{
  "n_layer": 16,
  "d_model": 128,
  "n_head": 4,
  "n_kv_head": 4,
  "vocab_size": 8192,
  "positions": "learned",
  "weight_decay": 0.0,
  "lr_head": 0.00814,
  "warmup_steps": 200,
  "schedule": "wsd",
  "final_lr_fraction": 0.0,
  "seq_len": 1024,
  "train_tokens": 230100000,
  "dataset": "wikipedia_en"
}
Each number is 500 + 25 x the weight over its row's rms, rounded and kept within 0 to 999. Layers, rows and columns count from 0. Numbers have three digits each. The size before them is the row's rms in percent of the matrix's.

# up: layer 2 MLP up, 320x128, rms 0.0687, rows 301-319, columns 0-127
# down: layer 2 MLP down (transposed), 320x128, rms 0.071, rows 301-319, columns 0-127
# gate: layer 2 MLP gate, 320x128, rms 0.0727, rows 302-319, columns 0-127
up301 104:555487468505512503501483504510489506492522488492511515555527469543510498472484454488549464541483504527489487481505527469446528522497511517514524528490467468532554486481502486513516494483488497489456484458485505484481500459495526491480490502546480457454467462517524507537489462522501493500483462533508479499539524484521478500500509493545536473455512473501481537518527489501464498537473
down301 100:477453502514459512455456500505463512520566508505506492498500431524485495482474500532535501510512508493487487480504500532496534490449537509548492524526463475495482489524473481503515522485508513484508530412460466489505486526529493515455501490503502498504506519526497480499530527546516492482520504482486518545470515529462505492505518483512557477501496559495466493504512490516516504511472
gate302 116:495495529519495483526516512499468495528525481496545512456493489484477484486559465522500507503516468499508517462490478509503496540544512494506498515462533469504478475523480539510510444475489496490516479495536496535513535510543530476465524518529497490497483502541547480536487493504485525522536503526499488532535510503480457514508472501510586492481509541493478539501517491462506470450539
up302 102:494495510509452509525542515515506478487538477510557478525504510473514501527461503491484491531494495549504476494498499491531488491466501438544512560536518529515501503466538483484532506515501483499484507505494522477524500530469484488443507472467494488469542466485494527508513532525540501483495530500501476465490475493499512510500557491526463537489463518518518443530515461511500464538521
down302 107:512467539534507456533554465530501533468484495449472513516497517465499533519506529529480476484525483506507465479518539511487509528492521517485507455540503526499528500571523499447520482486506507478529495507471515538514506486460516474512507451508475493512532513499533515517465490506508508545503432488508519511496516541537495525535485498457506542468521492516498501524496477484508505494514
gate303 099:528484465492496525538544497480535524465504503530514475510515476553514497453473495471488437516516523494479489500478499494477498478492513511518508502472517426462499564485503495490500496515503516507526489462506502513490507513462465509503461528490525539509524467445489504507511508498514479472494543484533556532496508461491526520555517531511519492503503541514513557506471516515495504535483
up303 086:502517525522502498511512531510478483538538478476503510495500507525502545559490456478563511471510509534493478492516457476540474479553507488495489482487495521505505444564507471460489482502491477490481510514504472486509449496493523513484526525491503469501502522487481505486505544508460499545516540545537484515489502539501475506485530464525508453513530476488509502498532498502487549447514
down303 088:505488500519448476534508497507508511525572486514486514500510517497487464497482479457478503508491506503501497500547530512466555529513494484526481493494573485489491507552506495511483488481494529515549513539476520490472493463500485452500522488465499503506501519510501497543546486514542514489546495477512499451472501486522513480543474449486555533520488502494537516500497487510543509522549
gate304 097:526473491512460525533543518502444514494526484551513487469519494498523516528519535510535522491458494509507523520529523518489460478536490515492493521483510507511494484517452506484494515501508465509532492467449556492453473500519434518456514473492523503513506554538473530466515501544503505494506505502455523516469479495491512505487526495471532470521510544503515526475451497504524507470510
up304 083:516481486523505503470509488508472518547531521497499524463516474535508493508530497500525468536534502546490484506528492482479488504502463455466504480493536474450491515481485511550464517502480536572473499523469475465486470490503479459493540498529535500486498531480453515479493507533496490479524505497524502496530446473503487491508528490510552507495517469471505538459477549503511534470512
down304 088:462525472534487503497469466494489504486510541511495510504496507538432518467462515530458500522503490505512471490497482488522499483530528488514505483508485528490473489472537483509516553498540463473512478509570510521507482481544483537504486511498506509510527496514540497458454508549520491534521501511464480515490501501483535507552529528481495470442538520504474519508500527458531527477521
gate305 099:460471514491507489509480500479505472501531508501478500534493465525523515495506470496495480534501474460527482538534424466504561515545495491510508509484468503514535461514523536539474483505529483547513501488480515502526484493528530520516521558507469501464495514496511492530485530499482447511457532496523471486512556535492459461516511516493506500522480510455454489510489517489500505483529
up305 092:506488511501468475509508494460508498525505483495522512513519442450536535490541500541521550497468465496521482515504485483514517451491525509491497514483451550463543497500497525499510500514513540494475467506481485458509526469486477506528502503506485494465517518528513457526537517537494489434479519485527488510464473520527482466456504505486502534517449478481463539481470496509469475511497
down305 094:543522510507489540502515490504490506532516448519498535499499490465533525528553497511541502510500522524498506522481500496516502500482535490512521528511489473514520488494481546508528507528518433547513482502471500497504514561455505465522504491496535569500492533487515487478509512546508502497473528494511536491471483445486480512496532477510467498556509445507524498537476476491552520504500
gate306 092:534521520470523511525536512489454503490541507515474463535496492488500523452525504494550501476503490493473542526539512478476492540502487468521508563497531499495517542501518488501519451504511529528531511495498464502481467496516478467490509529495528552463510485469478477499467492518513471484504468481493524507497512480545537483516510525493469523456531519482471474434473521499502538474497
up306 096:491475469499508484497530496445482462460541498488503521476543513532502505480514484564517543497494481527480553468486498522473507503503419470497497518525520472500503533519505495509504469511541486529500476479511528514501501480490466496523502513493537510469517480470510520497464482482516555466509489507480516479455496524513517535498511556540522481466519506463495485445520511483476540499496
down306 096:450453483492534504502499465456464521460495537513492515487534490512501513502507505514511531489475454456510558459482485532492487502509481519496549537499508468500480487498522466506488477507496510539499509465505532487518470470485504489515495476513496502462467525495527479463495442492474510483488504462478489440517512471490498458495530477556501462495473485481455502465520534479475534500528
gate307 105:493498519502545455491527520499521494491439485493527503479487510481491546515509540537489515490520455501461512471485501479500487530480486494492478508513548550514504512507481510508435508504484494492508468512502538507494541474508555503532506522529499553507480498499526506466537467440497474504511471519510513506479540500477537475471478496547532496505495505541516482525506453488484466442490
up307 104:500508509464477538485506479485469519494555523522469529542464492511446549543513497461523527511504501525549506495491481482480493506545494499483492514522508495489502488484497476451481487485485498492496529504488478478548505514455429539475479465496504520504561500475480484511501528528453483508532510501474489529486463464510432502464485521501511511503509513495489547501531501510498538502501
down307 101:513490472539516513489496528555517521513502497509528449544454498518482496457486493506472526553496548472513517500502476470513527466483517507492500520555514489511514529524579524476505518505471541511455512478497506530502519517501527473523501498541517530469507508522488522495485508514512507481473523541464517474512479461467502502461504522514484510504514561508494520538481500558473490484495
gate308 121:472489488490510468485513525509536496540514513498524495459499511496565510493519528520501498538481462494538457518454493475468486497475537488499525518472472497513534457512478528501421527475528503511514451500471493479480549498548487497525477474474518509556507503508489505505494470515507530495518478539546450509496522514477468510522461521513500504494528496453464529471498514519491498499498
up308 130:532548521525461514500497467497470489471516501497502512530500444519481492549454491481465495456538547519485506485526478526513534511464495513484476509511512503438470526493461477514503497510508533512503522508476495496541520529433508511477499492488515530453510448443490521477496524514520502499522479479519507504487472507501506507449494491476466467560471504506471513494493525492509480539512
down308 121:531495460565505492470503498505487543481532486531488501527504491435440489455523491498519477536463505521470485514506510475509441500501494517519533536520462501527535475504493468454501513516493478481489472504524497517519531460516516487463491517505483474480498520517503525533523477529460482497504522520478475497507547507525497442562495472497520514502512517507518496501538530521509464506465
gate309 091:499517498487505523496505491504498512522526516534440513474520483482468518525464502471515495515474509546518481538490498548503521484498546531551538470483472483487505513499490458480509455493515529535531477514525476509478521504505511464513497535532535492522508557494476502517504532508541473462518492484472515523510536526539470478505500480469498501490481494484452470543463470473511551461533
up309 089:463450518473500518488482499503480502467515535486472491516511507542537493507504480491503493535481477552481498482518512531487512477498500505510531482520482475502534458516491420493510507481456531469488526454524543479494460485529502504482557496504446443509521476537561509515475507508511457534495554488518523524507520477500491503507502524513509517495475512465498501465490460484523512516507
down309 091:485512532473466489518483542519537470491534528556500499519509498509510546490483535463495523520489539519512462516518516542520516482514494534494533471527516479506508520488526476508554525496453449508529463484508508505498503552531558479476470547469508516510517491491478478526521491514538483467455528499500536489523488509508530538508519475464509528471494480477492497544512506485506526468517
gate310 092:481522548497502516554499488532459500469456494501478507517485520503501507502458447514494508502506506512511514456502522500494471520540471509511490469529516458507463509454514500479507461485495488536460537522472509515505482544491480475482536487495510505491497506508539479547498479522498475504475530471504470453502524520498494494492550532489484540508502525484537449532540575516543494497495
up310 093:536516510506552474490552488526553487502512489479463484517499536469517479476479466503526514515477474505516500517505511514490444526489489474538489510532489512498491483521519491540511454510460548495549460497522502516519524538547469462485503512519482507516476487494503483517458488502529491509506499488492528500479453527516471474506507460504457504569534536519441476506525485511476514493492
down310 099:494503518497486527527462459483475487523497440502480480512505547464522494503523516524513467414534529470485556506475529490490510472503478490477524512483470490519475480478512463491534488472483536514491495519518465562532504497504473511462533484485515505485517530475500469494489522479529483497535502489494540505498489513492481480532496487457485503470525484509422496518470480508473513470514
gate311 096:525510472492525495486452499537490502529501490463466491519508500500512522512510501492467489516486503469462465494529500473478501507459499525507482516497526494522564496493503482477548537513503549438517543479507513486553534528525514531548524502498469533497492458538491496529525555516501481481517473530511489529461527497518456508466498520476518493495464522487473511496492486441470468516510
up311 115:518532462484513499484543491477524498530525493479491511482524449555520504501486484487525495574485492537522480492525485474470525504490497503522496503503516494489485492471495500469497546466540535476527494478496553475499504522496461473536482500476494505530502431526508446528473479478486513466513465541499500510484536514541495503541498449498521512519532493484537523515537518473530521495505
down311 103:493527479484506510455470513503553493504535461518494497474468507538509497490487517461560509529500508539505489523508481479498508469510470493494488536526508497468515472505504425455483519493531516519536468488425532493488482494482487506496465512518526502488470482474483468486496517504523455508453457522536515472511493536556494509506512486507499509524501526472536499512516521452537513508528
gate312 111:471546517490499511509507511493526555511477511509544493472449523525489524489455487543487486493508505470437500487488511583471556532493496513453502465475514450501465507503520483518465507485504502509440549469472522486507503484534486510494552515507472497525494495515539463497527461465531508505471514517519491474501500512492504518515513477512513517510515514526528500487487490528524489481476
up312 107:479483518511584529512471490515528511467521530526470504517515497488458484542464497491492499500510549457466497487462478494485520456493463557433520514516466478502476544494478506476514498508517488511480492509568506475507514490500497488501517481494492476497510535509529515484482480498531505461512464486469523475495529503506508517530495486479483468511443477494487505540492521477461484526458
down312 106:501498508509533511504510479517466488489469513501517482536447459529488519446496480484530524523502501490498538520499500482517531542475497471487496511491517534472539456530505468489524522493479465551517465507506507464501501520500542501511472479528504491443541508461502503497513518547479534511454522490481498499494540495505529485507533544498490469494484458434468499456508497511534485464465
gate313 106:499498517507478516479494518529466520583491544503489493498516511536489484480479477529497487537484527479516467512509528526520535529506526502493504501573498519442525502456485459516493492519511527505519529501490493454576486514500429512506515534478505510488532489524521477492484437504467496485489522517502513532511534480493503477450506503467511513498517489529511513518505497533526495479505
up313 094:469523478531488488455495504489523512531474542503516475460497515520513473460487489518517504521521494513521493502517553510496576514491508487481495519481477540486495492510457481487551503483513481524468508529500508437464483513489465483508527511511473512491524527500439498532480492463466530481512484467475513505486487469474463483476480485511550517538500491486504543425461513514482498503511
down313 094:495505523491529456504489550500510483460500523468505534484492511513492487518476488488525485505485507537498484476534530565509521507510490535524502548493512470520491519524515512543506493487456527543539473514523506528446485488499565445486512504516533517488474485498489504521513566500487470493465506521477471482492517479520526558508490480529487558475520490469510502516498537453493497490502
gate314 088:482517490526492504496542499483518477531516498518466500532493493483505523506484480456491496510478514469447550507491491505504465504451500531535462449541502473490555494505484497510476516455534499451530511522501529514545489433446452503491483547482527495502494456523493485522511457494524521474502510511498529525506551481484502489473525491537482531514486505524470502503515488487482510509536
up314 092:509514472543491518510469485487522500499494496445493536466489482495504501475507514503516507530460502493485490516489481501506491518531527483447526481457540474520489495504484503511472493490542489495523451490476566463489430475507478516501524506470495472480537478521506507500462526458459538466486473519497500497475482490512447519505520509472543480519508480466531468514473483530502430495523
down314 092:469504471546500527501522505498511512536469484491486485463502487495552508474485491478497534461499499465498504506495508483535428528526513491498505495479518469538503511525492523483485501497500505501539506488508524477507428483528566572507462481495465491542538492566499506540509530470476503484509487497506480495494499487509519488509508472469514535506487507509542495541517484562530517506491
gate315 095:441502526521481494496488516482543500491508496498530513516508457503489505459495451477517489482496505521530503459513486480511530530489500498510529490540477513483512482485469492506497490449451503479461497517545512512511534503517541458485478500493472511470517502502515543508505494569445533501478511470450490519514509482483525452483494537546526486467478518476510537458494495455512469497540
up315 091:528488492505520487485508481498515507477499499496529456451488496490471515509530522475485511472509503476542478483505519544524534496520509526528527473511458528530470475504447537528508452495508489479501517524452502495499563472512507456510472559513497494511492472471501531514481507485488526523450534462525513496505528503525521507474513529529560451504502519494521528535532446483492512493501
down315 088:526487491496516536526452504481507476443529518507532533476501513489516516536499496490479532505489485469518438499502540552520540482481504491486473494491480483470514498474505526516540462476472529502464502528495490480544515450476465498497489521516507490551491463473484520490512501475501491466476472458469510485505499475485519484479543483534471436473477512528486530479554498534482490498513
gate316 107:493500489547517486477492446539495524535492521528466490432494483502507513515490503485476504474471533474480497479514522495493466520494504500441515491514538503541484441512500533523488507490478530494486433483503488469502536494523502500523520435508483563533489493503472508504493469544453486515507523519501504542467493513493484521436525481512515490503510503546490523514524498480505468493490
up316 110:493562557511482500473509493528470512460486496501519525477517491453473450488520464499483530463541520475471527471504501528531499504484502501503510489456500507525512523519464492496505505516452495508529507527468501494539506477494517555491514531504487460517522466454531553514474472479469474506494536481496488463498474518478491532493512450462515543521535532482493497492497479490509483457518
down316 103:511500528476453532544516454549494506501510486523477472478491489476527530491515502491546516558473505451496513478479495525534493533516487505495492564491502485540454524509482498501531481528477470501493547524485498527463475491499525496468499473504470491510505532439508449516502495529540508508509511496530495530465523494507505496510514520530484486516511521481492519463515457446531474476464
gate317 109:472490491474517502467498545522485501482466491522514474470451516575563485492464490486520526538501485521527519466503516517472512476515510479459522466475514522484548502529484520450507521478521508516486487489481518516513495503493520529506517482521467507457504566527478470512515507495491485460504497489490495501487475524519502487493496565459512480494524482513511455488567513470475524500479
up317 102:512451510547504538516514505484525516522522519486489531499541489479482512496514469533522501508515494490528517535492497501560499498527483494485543481535490546500510486531537474484451512452457433477504471560475505460475472471500509500456516475479495527500480533496484523503536448436482501517502533490513487487497522494468523502494486494518466466536501526477479524496492501516483510505483
down317 103:513486484507516512522559504456537509506490458518472482476461466517503530521513492505502480486495491492500494536500496485500483492484445472505484531508533488441531506472508489543429520527497490506500486517506517495462493542512536479516510472506527501447488520471507448483474497491469488493469505492500488511473542452539493485502501496505432488484453547525520509540483504503507503519452
gate318 090:502488500496520521476480526510468500501534500544527487476553530540496475490519496510539456513482519459515477506540492573493505496501482497548495520531525498514494503502487491495537522523494502517505493498464546498533499498446500456545515510501522507468524483539489501531468462477483505468519479497476492488496532500452489536444507479457471460495466499504461483469528517474477465520497
up318 098:531539482526499482494467535510540441521427492457493542531499475476503513514480486558517489471483509494471454503536511450518458468470516498444505490515502478482531514482493539505522465506441486474489479469530482476525488489527490538502493488523481511507507545451465497512511499470507496500505507475527520494509520536495516529503494528531497501507483521514492493523498503475460489532484
down318 103:551517508514500506512517486515521508519473470488508507538518475494543526526485501533541523441485533478498462523492444450514502505473508487526501486495536500495511559495515505525483480516485487492480479537491467499534472533500495534476476483494480506545495506503531517488507468477532505507530535528510533492507501459540558452489487537514549476518477485497455491476482514506471521452508
gate319 103:467520519514536497474503502555520521481499433513485501463521493555465506511447456523558504490489473493517526485487514499522505493514478534503481471505499493495515485515474507492493501491544472473529514542490506452512501515472495515494462506537443503532489502499539470519446460469470483515503504524506545498536531536511496481495443511511477513508520512486477515501539534474498527518492
up319 110:494496526498470507531514512491505495507496510510453488473476469539477473488474498499469441473488533475499491483492473504514513531529465468519497492523515525515560482524536479458464534491463511478524462498476473463521497493482501513544510550519462485502531470488478535506505416460471501516519497536507494456465507490469482500511491504504559503520515518507500478508507482520469502487458
down319 110:511509501519507494541510501489506539530499525511447495462486505566468506485462495490527502568498559543534491513518497495541525514528496511522509483498515493459517516477507455482525506488535498526510513499493507475510488523528505499503481556500508487515529539512517483501492472505471508521482488513534513484510538549512478487492463541528491480510516555492494541508535533486486560533459